config = dict(
    intermediate_size=896,
    hidden_act='swiglu',
    rope_theta=79900.0,
    qk_norm=True,
    attn_scale=0.125,
    init='normal',
    init_std_up=0.0179,
    init_mimetic=0.7,
    learning_rate=0.00326,
    beta1=0.95,
    weight_decay=0.089,
    warmup_steps=102,
    decay_fraction=0.786,
    max_seq_len=2048,
    doc_mask=True,
)
Each number is 50 + 12 x the weight over its row's rms, rounded and kept within 0 to 99. Layers, rows and columns count from 0. The size before them is the row's rms in percent of the matrix's.

# up: layer 3 MLP up, 896x448, rms 0.118, rows 380-414, columns 384-447
# down: layer 3 MLP down (transposed), 896x448, rms 0.114, rows 380-414, columns 384-447
# gate: layer 3 MLP gate, 896x448, rms 0.116, rows 381-415, columns 384-447
up380 105:72 23 49 52 25 28 74 43 31 46 51 46 60 57 48 52 69 34 58 37 62 39 56 42 49 53 45 51 34 43 50 42 66 73 35 33 73 70 53 53 41 56 58 49 67 66 53 29 37 65 61 51 44 60 59 47 50 44 21 61 43 45 43 66
down380 101:59 51 51 50 53 33 60 41 84 46 62 56 56 46 34 66 43 37 65 48 48 43 53 40 54 50 80 42 39 61 54 41 71 41 51 38 46 70 67 47 53 55 45 46 58 60 42 48 58 44 47 47 43 62 53 41 60 56 54 55 26 45 50 52
gate381 098:25 64 47 54 34 64 50 67 31 34 51 74 43 18 58 68 49 43 55 65 41 50 42 38 66 50 44 52 56 57 30 48 53 58 31 60 47 74 51 53 36 49 55 50 58 57 47 65 45 36 65 65 42 65 53 50 61 36 45 66 71 41 58 45
up381 095:52 62 36 52 50 58 43 66 28 38 52 77 39 38 47 43 42 31 56 76 44 47 61 48 40 40 55 67 75 65 44 37 58 34 33 77 43 60 42 46 33 50 60 48 58 48 53 69 53 39 59 59 46 60 37 58 37 30 53 76 47 47 58 43
down381 099:61 56 65 24 41 62 61 73 45 56 63 59 61 43 70 51 72 26 36 53 42 76 46 52 41 34 53 59 59 56 27 57 63 52 26 59 46 60 51 41 15 62 41 55 56 65 71 46 51 25 45 66 43 59 40 63 41 46 29 75 43 66 59 45
gate382 101:71 66 48 51 68 47 52 51 61 52 71 53 67 48 55 45 52 47 40 32 47 42 48 46 58 69 49 43 49 51 54 63 32 46 54 56 52 45 47 45 66 31 60 62 47 53 53 44 53 44 50 43 42 51 38 28 51 37 29 49 37 36 42 71
up382 116:38 42 66 55 37 58 58 45 49 42 36 55 30 47 48 54 72 56 48 55 81 41 43 36 51 42 47 49 43 71 50 47 59 68 47 65 35 59 49 65 41 53 39 38 44 49 48 40 35 51 41 51 51 42 55 66 42 58 69 50 49 56 54 49
down382 107:47 54 58 50 36 38 44 48 75 45 65 54 36 52 66 44 45 42 83 55 60 45 19 46 44 51 55 47 45 44 62 59 42 32 54 43 52 54 49 49 43 45 37 56 47 60 55 69 39 66 32 26 46 57 44 56 59 70 42 46 57 40 52 62
gate383 107:48 69 47 44 61 65 53 41 55 40 56 77 45 49 59 58 57 49 47 55 19 72 56 37 56 75 64 53 71 67 41 39 34 53 63 77 56 39 47 37 59 58 43 44 32 69 39 58 59 65 48 57 60 31 48 67 56 44 71 55 47 48 51 57
up383 102:42 51 58 62 36 51 51 43 50 64 45 62 41 30 46 57 56 56 46 47 33 54 32 39 40 65 59 45 63 67 36 37 19 39 25 47 41 45 55 21 54 48 57 65 59 53 45 50 48 35 52 57 63 32 45 18 32 62 46 44 44 45 58 46
down383 105:39 66 41 45 59 51 43 63 58 72 23 52 54 66 71 53 53 27 47 38 40 47 47 42 55 59 68 59 63 53 46 56 43 51 72 44 62 43 54 53 37 73 37 72 59 70 49 52 54 58 51 44 81 40 60 48 39 57 43 63 47 57 75 60
gate384 107:59 63 63 52 33 65 42 42 38 58 57 48 76 52 61 75 52 59 76 67 42 23 19 58 55 35 58 34 45 38 61 41 53 50 44 50 37 40 54 64 60 50 37 71 54 27 68 43 36 46 45 45 31 37 61 34 63 54 39 43 47 41 39 69
up384 087:51 50 45 40 31 56 61 43 38 43 57 21 52 36 46 27 35 49 40 58 67 31 41 52 40 40 44 56 43 60 48 51 54 32 52 60 47 42 55 51 37 47 67 53 47 24 54 67 38 55 69 68 55 43 43 31 38 54 50 44 46 54 81 54
down384 097:44 51 55 41 29 54 47 44 52 45 45 51 47 76 45 40 60 42 58 72 66 40 27 73 46 37 52 61 45 81 45 46 54 50 44 51 52 52 51 41 62 28 65 55 46 50 60 54 33 55 78 79 48 19 59 60 52 46 55 37 35 49 63 65
gate385 094:39 41 41 53 62 55 55 57 49 44 52 68 42 47 59 40 48 73 80 68 73 55 41 48 64 62 56 60 24 53 49 44 43 44 63 56 37 50 43 50 71 44 36 75 58 30 58 57 42 37 41 55 57 38 61 39 28 39 51 57 42 34 26 59
up385 087:59 48 70 49 40 40 45 48 55 74 55 28 59 43 50 49 45 41 31 35 17 53 50 40 47 42 41 37 63 52 51 56 62 65 51 57 63 47 53 50 34 58 59 30 44 60 41 45 58 57 68 41 54 57 31 52 53 63 49 44 64 66 76 45
down385 102:54 46 56 57 63 60 42 39 47 55 55 39 62 42 30 38 61 40 28 41 34 36 45 59 49 52 29 48 72 74 70 63 69 45 67 33 59 48 48 68 48 39 69 30 47 59 44 45 60 33 45 33 56 68 32 69 59 54 56 41 50 57 69 33
gate386 092:53 59 45 37 50 60 47 43 67 54 51 70 75 52 59 47 51 48 48 60 78 67 38 66 53 46 51 48 61 52 54 55 38 51 48 55 41 50 40 62 36 43 61 63 25 35 43 46 57 55 42 36 61 51 44 48 30 52 53 58 45 41 77 41
up386 096:81 53 54 45 55 67 50 36 58 70 58 61 72 57 56 35 43 50 45 56 62 69 59 55 35 54 60 52 46 42 65 62 60 65 48 49 58 40 28 59 50 43 56 53 35 26 50 53 63 49 63 39 56 59 65 46 44 55 48 51 51 33 65 44
down386 097:55 36 45 45 70 59 55 46 60 62 54 45 59 44 45 58 62 57 58 50 76 50 58 58 38 49 61 58 45 37 63 67 43 58 48 37 61 55 49 34 50 79 42 41 43 37 46 44 73 42 52 47 46 46 62 32 71 52 64 21 47 42 60 36
gate387 102:39 49 38 52 62 60 64 37 43 61 55 28 59 50 32 57 35 40 48 52 46 40 44 70 46 85 65 40 36 46 60 54 75 57 49 29 35 64 61 28 63 71 44 45 59 44 44 51 53 62 65 64 56 34 49 21 72 80 46 65 38 40 54 61
up387 099:41 54 71 47 71 57 52 51 40 50 28 51 51 54 45 51 49 42 47 30 38 36 41 54 58 73 45 59 45 57 42 32 77 64 46 45 42 55 32 39 59 46 33 65 52 51 43 36 47 62 60 61 77 25 70 32 41 52 38 61 32 57 53 38
down387 098:51 51 67 70 24 47 46 56 49 35 52 66 49 51 73 65 43 57 51 37 29 55 57 43 59 55 58 50 43 36 62 54 17 52 57 70 42 34 36 60 57 45 75 44 40 48 52 48 48 51 45 24 57 54 53 48 50 33 36 42 38 39 38 33
gate388 097:52 28 31 60 54 45 51 59 65 54 45 60 70 44 48 65 28 43 44 63 43 62 62 33 48 43 39 71 36 52 57 48 31 46 54 53 79 25 56 68 29 66 30 44 41 19 36 62 67 63 56 55 55 59 31 34 62 35 42 51 57 61 47 33
up388 095:49 74 77 45 43 59 46 26 38 50 55 41 33 56 48 37 65 59 40 40 56 38 49 69 43 63 59 36 72 38 43 53 68 59 50 53 32 71 31 37 75 47 61 52 63 77 70 41 38 42 45 36 33 41 63 70 39 64 59 47 41 41 47 67
down388 097:36 73 43 46 39 52 41 29 48 45 71 62 54 47 35 50 41 18 63 30 53 37 52 55 31 17 41 48 51 44 34 51 53 34 68 54 56 46 68 57 56 25 31 49 46 48 44 48 35 41 41 66 40 43 67 44 47 54 45 71 37 31 67 35
gate389 093:49 66 44 48 45 49 61 56 54 55 53 46 43 53 52 55 37 69 50 42 44 72 31 37 49 45 73 43 68 28 43 45 46 60 52 55 41 40 38 42 60 42 50 53 49 54 53 66 44 62 45 38 40 41 46 54 64 54 66 63 51 60 48 64
up389 095:45 54 54 54 57 43 59 67 56 51 46 54 40 74 50 54 52 59 54 57 32 58 36 35 56 42 69 62 37 26 31 43 42 49 62 33 60 42 24 37 46 48 42 36 54 71 71 45 38 57 57 52 67 41 52 39 66 52 56 62 36 57 56 50
down389 092:34 55 51 58 58 52 53 70 51 56 49 35 51 77 49 45 62 70 42 56 31 59 46 56 58 46 53 35 76 43 51 33 57 57 60 37 43 50 33 30 63 43 35 46 65 65 57 31 34 54 63 45 56 42 45 38 39 52 46 50 42 61 65 57
gate390 101:58 52 58 44 61 51 53 44 37 65 61 59 43 62 37 41 45 20 54 62 37 45 34 54 48 28 49 59 44 58 61 55 63 52 37 70 35 60 58 61 52 59 59 45 44 53 63 53 45 44 49 29 27 56 61 75 55 56 33 54 59 55 32 63
up390 092:53 31 61 41 63 48 48 50 57 33 29 52 49 41 60 60 42 70 55 56 48 55 71 63 66 50 51 55 63 64 41 50 37 48 43 61 52 42 44 31 57 44 56 51 70 64 49 56 51 35 55 55 69 34 52 35 69 47 78 45 38 45 47 72
down390 100:40 64 54 46 53 48 47 52 55 36 51 52 53 47 49 61 70 67 65 71 59 60 41 43 53 59 37 64 57 56 32 63 45 55 68 45 60 47 41 58 64 50 50 49 39 47 59 49 47 24 59 42 43 46 64 57 43 53 61 31 40 47 37 73
gate391 096:61 58 68 43 48 68 60 47 38 52 66 09 64 54 49 57 54 46 46 27 46 52 56 38 59 50 59 46 49 39 42 75 50 54 70 53 35 45 46 72 57 62 32 60 33 62 33 65 49 44 32 58 46 57 34 51 54 45 27 65 61 66 72 29
up391 093:35 41 37 50 50 45 43 59 66 52 38 81 30 51 60 42 49 44 54 71 53 49 48 73 35 48 32 49 57 57 54 28 52 48 28 46 65 61 63 30 46 37 60 42 74 38 72 33 59 56 59 40 59 48 55 59 53 63 64 53 38 39 28 56
down391 094:49 26 55 53 38 49 47 72 62 50 56 41 31 43 39 48 64 34 60 67 47 66 33 58 40 59 43 34 53 69 48 46 57 54 41 50 56 54 63 50 66 42 67 56 39 53 53 44 62 64 53 53 47 46 71 31 68 62 46 41 42 19 41 39
gate392 094:63 53 31 41 53 49 61 49 61 63 70 47 49 49 55 37 58 64 55 40 44 46 39 34 46 55 43 48 67 56 55 59 56 35 70 43 17 39 73 49 29 43 46 48 54 49 45 48 43 49 46 61 58 57 74 45 60 42 39 42 69 62 34 72
up392 119:50 46 52 61 77 54 53 43 37 48 43 48 45 45 43 35 65 26 55 38 37 53 44 54 60 51 48 29 42 49 37 44 48 37 33 51 50 54 63 44 60 22 51 61 65 57 54 62 46 51 67 48 73 39 54 70 58 46 76 46 40 64 59 25
down392 110:41 38 49 46 51 31 41 46 50 57 66 43 47 47 35 23 67 43 48 44 44 65 49 52 56 40 53 48 44 46 56 69 48 44 53 19 67 59 57 38 54 79 32 36 50 17 50 41 43 48 51 32 52 58 61 59 26 53 65 64 50 38 66 31
gate393 105:56 52 63 60 48 47 61 51 57 13 51 46 42 46 56 47 37 42 51 56 52 47 64 46 68 63 59 53 66 46 41 60 47 57 35 62 44 59 61 38 46 56 33 57 42 36 46 51 29 60 48 55 60 57 52 47 64 44 63 43 62 44 39 54
up393 099:38 38 27 41 51 55 37 47 33 84 35 53 63 50 38 48 54 65 54 49 39 39 44 67 31 46 45 39 46 52 74 48 51 54 64 43 55 44 39 47 50 46 65 35 53 58 61 46 69 45 52 44 37 37 54 55 32 50 40 68 48 61 62 47
down393 100:20 45 37 60 65 65 43 43 63 68 68 39 55 82 44 37 48 51 47 25 56 38 44 50 42 51 45 81 49 50 41 43 43 62 64 54 56 58 48 59 34 67 56 45 53 55 66 45 74 47 45 33 53 62 50 62 46 28 36 66 44 64 56 34
gate394 100:48 59 40 63 48 53 55 43 60 51 56 61 57 47 31 45 63 55 37 51 55 76 42 24 50 46 55 45 40 40 61 62 45 43 42 70 66 60 50 49 49 50 27 51 41 35 41 54 55 56 37 60 51 56 62 34 70 47 41 73 33 33 53 73
up394 104:30 39 60 56 48 41 36 62 56 43 34 33 46 27 75 53 71 54 58 68 58 53 46 63 62 37 29 58 71 56 61 38 39 58 46 35 52 49 72 27 54 56 53 48 45 73 74 53 59 28 48 29 49 36 33 40 61 36 50 34 45 57 61 57
down394 105:46 54 56 35 48 63 49 56 48 43 48 47 51 52 48 36 45 47 59 71 55 44 40 23 71 52 61 64 78 30 42 54 42 58 39 53 32 43 33 59 54 70 40 69 61 47 53 49 44 36 40 54 69 53 48 43 53 24 33 44 23 43 40 51
gate395 098:44 65 46 51 39 43 82 50 68 47 38 40 31 35 61 35 41 58 38 59 60 56 65 65 33 31 44 50 55 31 78 69 52 51 65 26 51 49 71 41 71 60 56 33 59 54 40 50 54 40 55 28 55 38 52 48 33 42 59 29 67 51 31 60
up395 105:40 62 38 52 53 54 54 33 55 40 50 28 59 37 53 54 60 67 46 79 50 59 44 49 36 38 19 36 51 56 53 67 51 60 61 44 49 56 64 41 67 56 59 40 55 51 36 59 66 48 58 45 41 44 43 17 76 27 69 48 65 39 53 78
down395 108:58 49 46 42 57 45 70 37 56 61 72 59 56 71 62 71 48 59 42 70 48 51 40 54 56 45 50 45 50 65 67 48 40 69 53 55 69 43 60 53 42 40 44 29 53 52 66 30 28 65 66 31 58 29 49 52 45 61 66 54 54 30 53 48
gate396 100:55 45 42 49 61 36 47 47 53 43 69 63 55 36 51 68 39 52 55 63 54 46 59 59 30 41 58 44 35 36 60 60 58 58 55 42 55 59 68 36 49 41 59 52 42 57 26 51 38 32 50 57 53 62 36 53 67 66 61 51 58 70 52 41
up396 098:54 38 43 61 57 37 45 41 30 47 65 52 40 51 58 66 34 52 66 66 50 49 73 53 38 49 69 52 43 43 54 49 51 48 50 49 38 55 49 40 62 43 49 61 44 52 27 61 46 23 64 51 38 47 35 61 53 67 57 56 54 71 54 51
down396 096:48 67 50 36 45 41 60 42 35 62 54 53 66 58 48 60 41 59 19 51 80 63 52 42 35 69 44 71 39 40 40 55 43 33 61 57 31 59 60 52 39 66 82 62 44 35 23 50 57 35 68 37 50 52 54 61 55 66 68 62 46 43 58 35
gate397 101:29 47 57 52 42 65 50 44 50 43 51 46 29 47 32 43 39 51 47 54 64 41 60 46 60 49 53 53 42 39 69 76 36 44 37 54 39 61 44 48 65 56 52 58 38 46 48 57 61 53 54 30 38 72 51 51 56 57 49 52 65 64 35 60
up397 106:58 28 48 51 67 58 44 28 33 77 54 46 38 57 56 22 39 32 66 39 61 44 52 35 58 37 46 55 46 32 65 48 53 58 33 63 66 66 42 39 41 44 46 58 64 39 60 45 53 25 51 40 38 69 60 40 44 57 66 41 47 53 77 50
down397 106:50 50 30 51 65 55 46 56 63 93 40 62 24 33 24 40 54 56 53 62 69 45 41 41 50 48 65 32 59 51 47 46 49 42 43 43 52 50 40 75 34 42 53 47 44 64 55 37 54 28 42 55 43 45 43 42 55 53 54 53 47 75 53 58
gate398 104:33 56 53 69 53 54 42 45 58 19 48 74 62 58 25 45 69 44 63 50 55 50 35 56 57 59 65 46 39 36 31 48 42 33 37 51 62 47 40 57 47 42 56 43 50 36 38 35 59 42 61 55 55 53 50 53 57 59 43 54 58 51 56 66
up398 100:36 70 50 63 53 50 39 54 64 23 54 61 62 34 46 59 56 45 66 39 46 54 44 53 49 51 50 81 50 42 36 55 44 28 45 63 45 43 51 47 54 37 36 49 46 20 47 51 55 50 48 57 56 39 49 59 59 30 45 50 48 49 51 55
down398 099:26 34 51 45 40 53 52 42 68 42 44 38 72 40 55 29 52 51 64 55 60 64 57 44 52 48 59 46 54 38 44 55 74 25 49 46 45 38 53 51 57 36 78 39 34 46 62 36 85 62 75 35 49 45 42 37 48 39 65 44 57 36 46 51
gate399 098:36 63 34 56 38 41 67 40 36 38 51 37 42 58 48 67 39 45 48 57 51 58 40 41 45 49 49 41 52 59 58 48 35 37 32 51 59 55 63 58 42 42 66 58 46 45 47 46 33 56 63 48 55 47 32 45 32 43 69 45 52 32 69 34
up399 107:40 37 88 57 51 49 47 35 62 55 51 41 41 44 54 42 43 69 49 55 70 61 49 51 68 55 42 59 55 50 37 55 69 38 74 39 38 41 59 28 37 46 68 42 49 38 54 40 62 35 46 39 52 52 35 37 60 48 55 46 54 44 73 44
down399 103:70 45 70 57 53 50 44 41 52 63 61 34 72 48 62 33 47 67 62 41 61 62 61 48 48 67 51 59 37 55 42 46 43 42 45 54 38 26 64 36 37 69 56 44 47 26 57 48 35 45 69 27 53 57 45 61 39 53 50 55 48 58 53 48
gate400 100:45 77 40 44 35 40 47 52 31 52 44 83 53 61 51 40 48 52 57 51 65 54 52 52 34 55 47 36 32 31 59 62 36 58 44 84 48 41 42 59 41 61 54 60 52 53 61 69 61 40 59 44 46 52 40 55 48 69 61 53 71 44 23 34
up400 089:47 33 52 65 47 68 37 48 42 48 39 48 57 51 47 58 63 54 53 46 49 48 45 43 80 45 73 55 60 64 52 46 50 42 29 37 66 58 61 56 57 49 51 21 45 56 52 31 44 63 54 40 50 60 84 36 55 23 48 50 53 53 70 60
down400 102:70 29 57 63 42 61 32 49 55 54 50 27 45 54 57 71 59 61 70 70 43 52 35 37 64 34 52 67 56 55 49 37 43 51 44 53 47 51 43 57 54 54 59 27 41 32 53 55 40 61 56 54 71 64 63 55 45 48 54 43 35 40 63 48
gate401 094:69 30 48 34 46 24 41 32 38 61 48 71 51 37 54 64 50 62 52 62 49 78 23 64 62 52 71 50 43 60 54 42 54 43 59 30 76 44 44 43 79 50 29 48 38 55 55 78 38 45 54 69 37 47 53 38 52 52 49 62 43 38 30 63
up401 092:45 45 43 33 45 35 91 27 50 40 58 40 51 41 24 39 35 62 55 47 82 53 69 53 57 57 47 36 53 40 42 82 44 42 46 52 56 53 26 38 49 50 57 28 55 48 56 49 50 60 59 70 35 66 40 40 44 34 50 54 59 50 51 70
down401 092:66 29 52 44 51 61 69 43 40 34 48 34 45 68 37 45 51 49 26 35 54 35 46 59 56 35 55 56 40 75 44 32 37 38 56 62 35 43 33 63 37 71 37 80 47 31 51 53 54 60 55 47 18 44 55 70 42 64 56 55 24 42 44 61
gate402 102:55 57 42 45 47 35 81 48 36 73 50 39 35 52 50 45 55 44 41 51 44 69 54 33 84 56 41 54 55 46 61 51 73 52 44 31 38 45 30 54 53 48 66 31 47 33 42 25 69 45 54 73 55 55 54 52 60 42 60 40 45 52 50 55
up402 102:38 22 36 54 42 35 49 60 35 62 61 41 55 45 66 55 48 44 65 70 49 44 55 34 56 37 59 44 59 32 50 45 53 48 48 44 73 42 64 44 53 47 63 50 45 63 71 55 43 52 42 48 37 50 86 53 53 74 44 42 64 38 59 32
down402 103:64 64 51 50 33 65 60 41 53 32 41 60 57 48 46 47 71 61 44 52 57 37 56 54 53 36 67 58 60 46 62 39 40 65 49 51 60 66 55 58 56 74 52 53 60 54 38 69 51 77 30 61 57 20 76 38 57 59 53 44 61 52 73 51
gate403 100:38 48 69 52 51 42 46 25 53 58 39 66 44 33 55 36 65 40 55 31 43 66 76 34 45 49 45 56 36 39 31 27 60 72 51 70 63 45 57 63 68 45 62 48 58 51 50 60 55 41 46 28 46 45 43 65 33 47 40 35 51 32 47 40
up403 096:32 68 61 55 59 36 56 39 44 57 27 62 48 30 58 38 47 23 63 38 55 47 47 31 50 42 39 40 34 67 29 42 38 57 47 75 64 34 62 53 64 60 63 78 34 48 42 49 46 60 64 50 14 49 35 68 38 48 47 61 57 63 56 32
down403 095:51 55 39 60 63 47 48 49 39 40 56 49 47 36 55 44 67 50 71 30 38 44 68 42 56 50 38 41 39 42 35 37 30 58 50 77 68 39 37 50 64 44 69 64 47 60 52 39 53 38 55 35 30 54 52 73 36 34 59 60 45 46 53 42
gate404 100:48 55 53 53 58 46 62 61 34 24 33 57 57 54 52 44 35 37 64 61 67 55 45 73 55 39 44 57 57 55 62 51 39 76 55 48 30 58 46 52 59 51 67 31 50 43 51 57 31 43 50 64 57 64 43 44 43 36 50 63 52 36 65 33
up404 097:35 34 53 51 43 56 54 51 20 29 57 53 51 49 66 67 32 37 52 37 41 61 38 69 52 44 43 53 54 53 39 44 59 58 52 51 41 52 51 58 33 55 59 46 63 46 54 60 38 46 52 47 32 64 42 48 47 36 44 53 37 35 51 44
down404 101:67 49 62 48 54 44 57 64 19 45 47 69 74 29 44 55 32 41 60 43 80 58 52 46 77 37 49 65 51 62 53 34 59 70 49 46 50 72 50 47 55 64 40 54 61 69 41 41 35 63 37 66 38 60 60 48 43 15 50 52 50 49 48 30
gate405 106:56 39 89 50 75 54 55 45 53 51 42 59 43 43 39 62 25 45 65 44 44 55 40 43 56 60 59 59 50 46 46 51 54 58 58 50 19 53 61 42 43 45 36 48 43 40 55 37 36 63 31 62 42 51 54 59 45 60 47 43 41 48 41 58
up405 099:33 64 62 71 76 39 55 40 31 55 41 52 53 34 48 37 30 71 56 57 56 33 49 68 49 43 54 48 59 47 68 56 53 55 26 62 32 46 62 43 56 59 38 49 35 52 64 61 47 59 30 56 76 43 32 56 26 53 57 33 37 52 48 53
down405 098:62 36 80 59 48 60 52 36 49 77 37 44 53 55 54 44 52 35 68 44 39 49 54 57 56 32 61 37 55 64 63 54 25 61 49 35 48 42 55 51 63 50 42 51 51 40 42 50 54 50 35 21 37 38 44 52 59 53 62 61 29 52 55 58
gate406 108:39 37 49 47 42 56 87 42 55 61 45 56 61 62 68 64 50 41 35 63 54 69 40 53 56 47 63 43 42 30 35 69 47 59 63 43 33 34 51 43 46 41 37 44 64 48 59 37 43 63 60 40 53 39 42 53 39 32 46 43 56 47 46 59
up406 103:48 23 51 50 38 58 74 45 36 51 42 68 51 44 76 60 44 57 44 64 55 69 38 31 50 45 55 50 25 52 50 61 57 43 44 42 37 28 38 63 38 39 51 35 51 47 51 43 72 61 47 38 47 43 44 58 46 49 51 54 51 53 35 52
down406 107:24 34 62 52 52 67 54 52 52 43 51 52 60 36 50 69 63 52 32 44 58 67 55 60 55 27 56 50 28 47 44 68 68 60 48 46 50 42 54 41 35 44 43 34 49 38 47 28 35 53 54 50 49 33 49 50 50 61 52 45 60 43 41 39
gate407 108:39 60 54 36 47 65 62 36 45 47 64 57 59 56 49 31 50 44 43 37 45 17 59 61 37 54 40 57 52 36 54 35 34 67 47 38 56 39 30 41 32 19 53 69 56 77 43 63 35 41 62 36 39 52 50 47 61 46 57 71 48 44 47 48
up407 100:60 40 56 31 36 68 47 42 62 56 65 51 54 47 57 45 30 63 48 51 58 55 54 43 21 55 39 62 71 61 40 48 70 34 41 48 60 46 59 43 51 68 28 60 34 50 28 47 58 75 47 42 32 40 51 38 65 42 51 57 55 45 59 45
down407 094:72 62 44 49 54 46 44 64 61 43 46 62 28 37 27 34 64 47 44 45 43 62 58 40 45 53 54 43 49 66 60 50 63 34 62 62 57 46 58 37 51 56 34 44 36 55 46 61 68 67 45 46 57 52 36 71 39 56 24 76 49 29 47 64
gate408 097:39 44 52 52 57 70 58 35 65 30 44 69 56 43 69 54 59 35 66 67 56 44 63 60 44 70 39 51 61 44 41 43 48 56 52 69 37 36 52 73 52 37 55 58 62 63 41 54 61 79 39 64 62 53 44 42 43 52 50 46 52 41 51 45
up408 087:45 55 38 43 56 34 47 62 48 45 54 41 48 62 27 59 53 62 33 45 51 47 37 50 33 46 57 60 37 58 51 55 51 63 48 28 49 76 44 18 52 81 54 43 31 29 48 41 41 42 59 60 53 44 63 46 50 60 56 52 50 52 40 57
down408 095:56 54 53 54 29 59 56 50 38 44 61 49 31 48 43 71 55 64 53 40 56 60 46 42 47 31 47 50 65 52 50 54 46 44 81 44 52 76 59 55 53 36 45 36 44 25 53 47 36 42 24 52 36 54 59 46 36 48 54 40 56 70 52 75
gate409 093:59 44 53 49 30 35 50 61 37 36 56 61 50 56 29 45 39 38 33 41 61 48 50 18 51 60 56 30 33 37 49 66 59 37 76 56 55 55 43 57 21 40 56 54 59 50 64 43 27 54 50 29 51 65 31 51 31 55 75 59 39 42 68 62
up409 093:40 33 52 59 57 49 39 45 59 55 45 58 45 51 59 50 55 62 63 73 41 59 67 77 46 43 57 76 71 60 42 27 49 69 41 44 46 34 58 46 68 67 22 28 25 58 39 42 37 37 44 47 47 24 69 55 48 46 31 39 54 60 38 32
down409 095:43 61 41 50 40 48 53 39 56 52 29 48 61 75 39 33 50 52 42 53 41 33 58 56 71 55 54 46 62 57 54 62 44 63 36 61 57 47 49 28 65 49 61 57 46 56 47 44 47 52 53 48 58 71 55 31 41 70 42 31 55 56 62 49
gate410 099:60 53 57 58 54 42 62 70 37 51 55 45 36 61 40 37 58 75 54 51 44 31 38 37 27 57 60 44 50 52 26 28 55 27 48 32 61 55 52 64 65 30 51 54 49 47 62 46 66 50 26 53 75 55 59 61 62 49 28 45 47 55 41 61
up410 094:69 67 58 48 70 58 60 56 52 66 64 56 48 42 53 56 31 60 55 82 67 58 50 77 67 61 46 57 36 48 77 60 48 42 43 74 55 43 82 29 56 52 45 38 59 33 55 45 70 48 56 39 48 38 44 57 45 42 59 64 46 41 44 39
down410 100:50 57 76 42 24 63 62 53 36 42 50 51 56 67 47 64 46 33 49 47 40 62 59 46 35 37 69 28 67 70 52 63 52 17 29 45 57 32 57 45 43 52 46 40 53 73 37 62 76 46 46 57 56 55 34 32 50 55 74 47 56 44 46 59
gate411 101:53 37 44 53 35 64 47 28 47 53 54 43 60 34 45 49 62 52 41 45 43 53 46 64 50 52 39 50 51 61 55 44 41 58 66 72 35 46 47 59 64 42 67 54 43 60 52 55 54 56 68 56 48 60 68 53 37 64 44 44 55 36 56 46
up411 100:59 57 43 77 61 70 59 56 48 54 50 60 69 63 66 59 33 65 62 56 38 57 31 32 47 43 41 55 54 32 47 50 56 48 45 52 53 44 53 55 39 59 63 64 50 53 50 59 59 45 57 49 37 36 56 61 23 75 46 38 41 73 30 51
down411 100:55 41 48 45 43 35 43 57 37 57 55 67 49 60 47 71 61 51 31 75 41 40 40 48 36 40 43 41 55 26 66 46 41 71 47 43 15 54 57 52 42 57 58 74 56 58 51 51 50 54 68 57 55 52 85 59 42 79 42 35 38 50 50 50
gate412 092:40 24 68 45 76 58 46 61 42 72 49 58 55 51 31 49 48 71 59 42 40 42 56 51 43 59 50 64 54 37 36 41 60 59 42 52 66 68 62 43 63 32 45 55 29 51 28 52 54 27 33 57 50 35 64 52 39 48 56 27 50 53 57 59
up412 090:61 38 43 52 55 41 41 78 63 49 50 42 41 62 50 62 45 41 62 48 46 66 55 43 42 36 31 42 49 28 41 42 43 53 38 48 67 23 60 49 61 34 38 40 66 57 56 45 49 58 48 46 46 47 57 58 50 30 49 52 50 49 46 44
down412 094:57 50 57 61 26 52 53 73 49 30 51 45 41 52 61 52 55 74 32 56 45 53 50 52 41 38 31 38 53 70 54 42 23 69 41 48 47 57 52 44 31 74 39 49 51 67 72 63 53 37 49 59 70 30 50 43 74 75 64 52 69 64 38 38
gate413 093:55 47 53 48 74 47 60 61 57 45 60 38 51 50 69 40 25 52 37 47 73 32 37 55 55 26 68 67 44 57 77 45 50 44 43 56 43 39 70 44 33 48 40 58 58 40 50 52 41 51 39 69 64 51 53 55 66 76 68 43 67 52 27 38
up413 088:44 50 52 44 35 47 51 48 26 79 57 53 37 45 33 42 73 36 53 46 47 63 50 48 38 67 34 40 39 41 37 61 61 52 58 48 40 58 30 53 68 50 31 49 28 56 55 47 54 42 56 40 39 47 47 53 38 15 42 65 45 51 68 58
down413 102:34 59 54 75 13 47 47 46 45 45 49 59 47 60 44 48 57 38 64 55 21 77 37 59 59 83 27 40 49 70 25 57 61 55 32 53 60 61 40 43 58 50 47 52 51 49 53 38 58 49 49 41 64 56 51 47 46 33 44 63 36 52 51 56
gate414 094:58 48 47 62 59 51 36 50 16 56 44 62 70 60 48 52 79 56 64 67 60 49 43 58 43 16 42 34 47 26 43 39 46 53 54 35 55 60 40 49 49 38 48 54 60 43 58 72 62 63 43 40 52 39 42 54 47 73 39 59 32 89 40 47
up414 110:47 61 46 75 52 55 37 44 44 37 51 60 69 51 55 53 60 52 53 59 29 49 57 73 66 48 29 66 50 41 47 23 65 35 72 50 45 58 46 50 60 54 40 40 72 52 54 46 44 58 34 50 47 52 40 48 50 41 44 38 29 76 43 47
down414 102:55 54 48 54 57 55 49 73 56 33 50 48 60 80 55 45 58 43 50 36 33 45 29 45 71 32 62 75 53 47 26 38 23 56 36 70 56 52 38 68 40 63 67 38 53 45 40 56 48 43 42 68 71 31 46 57 48 46 58 51 36 51 66 51
gate415 094:64 33 46 59 41 40 51 43 33 55 59 38 44 50 50 51 43 50 60 32 64 34 50 23 51 31 53 42 50 55 57 53 54 58 58 64 48 54 35 42 38 25 43 37 43 25 26 58 54 53 61 41 35 23 67 71 55 60 48 39 52 34 25 61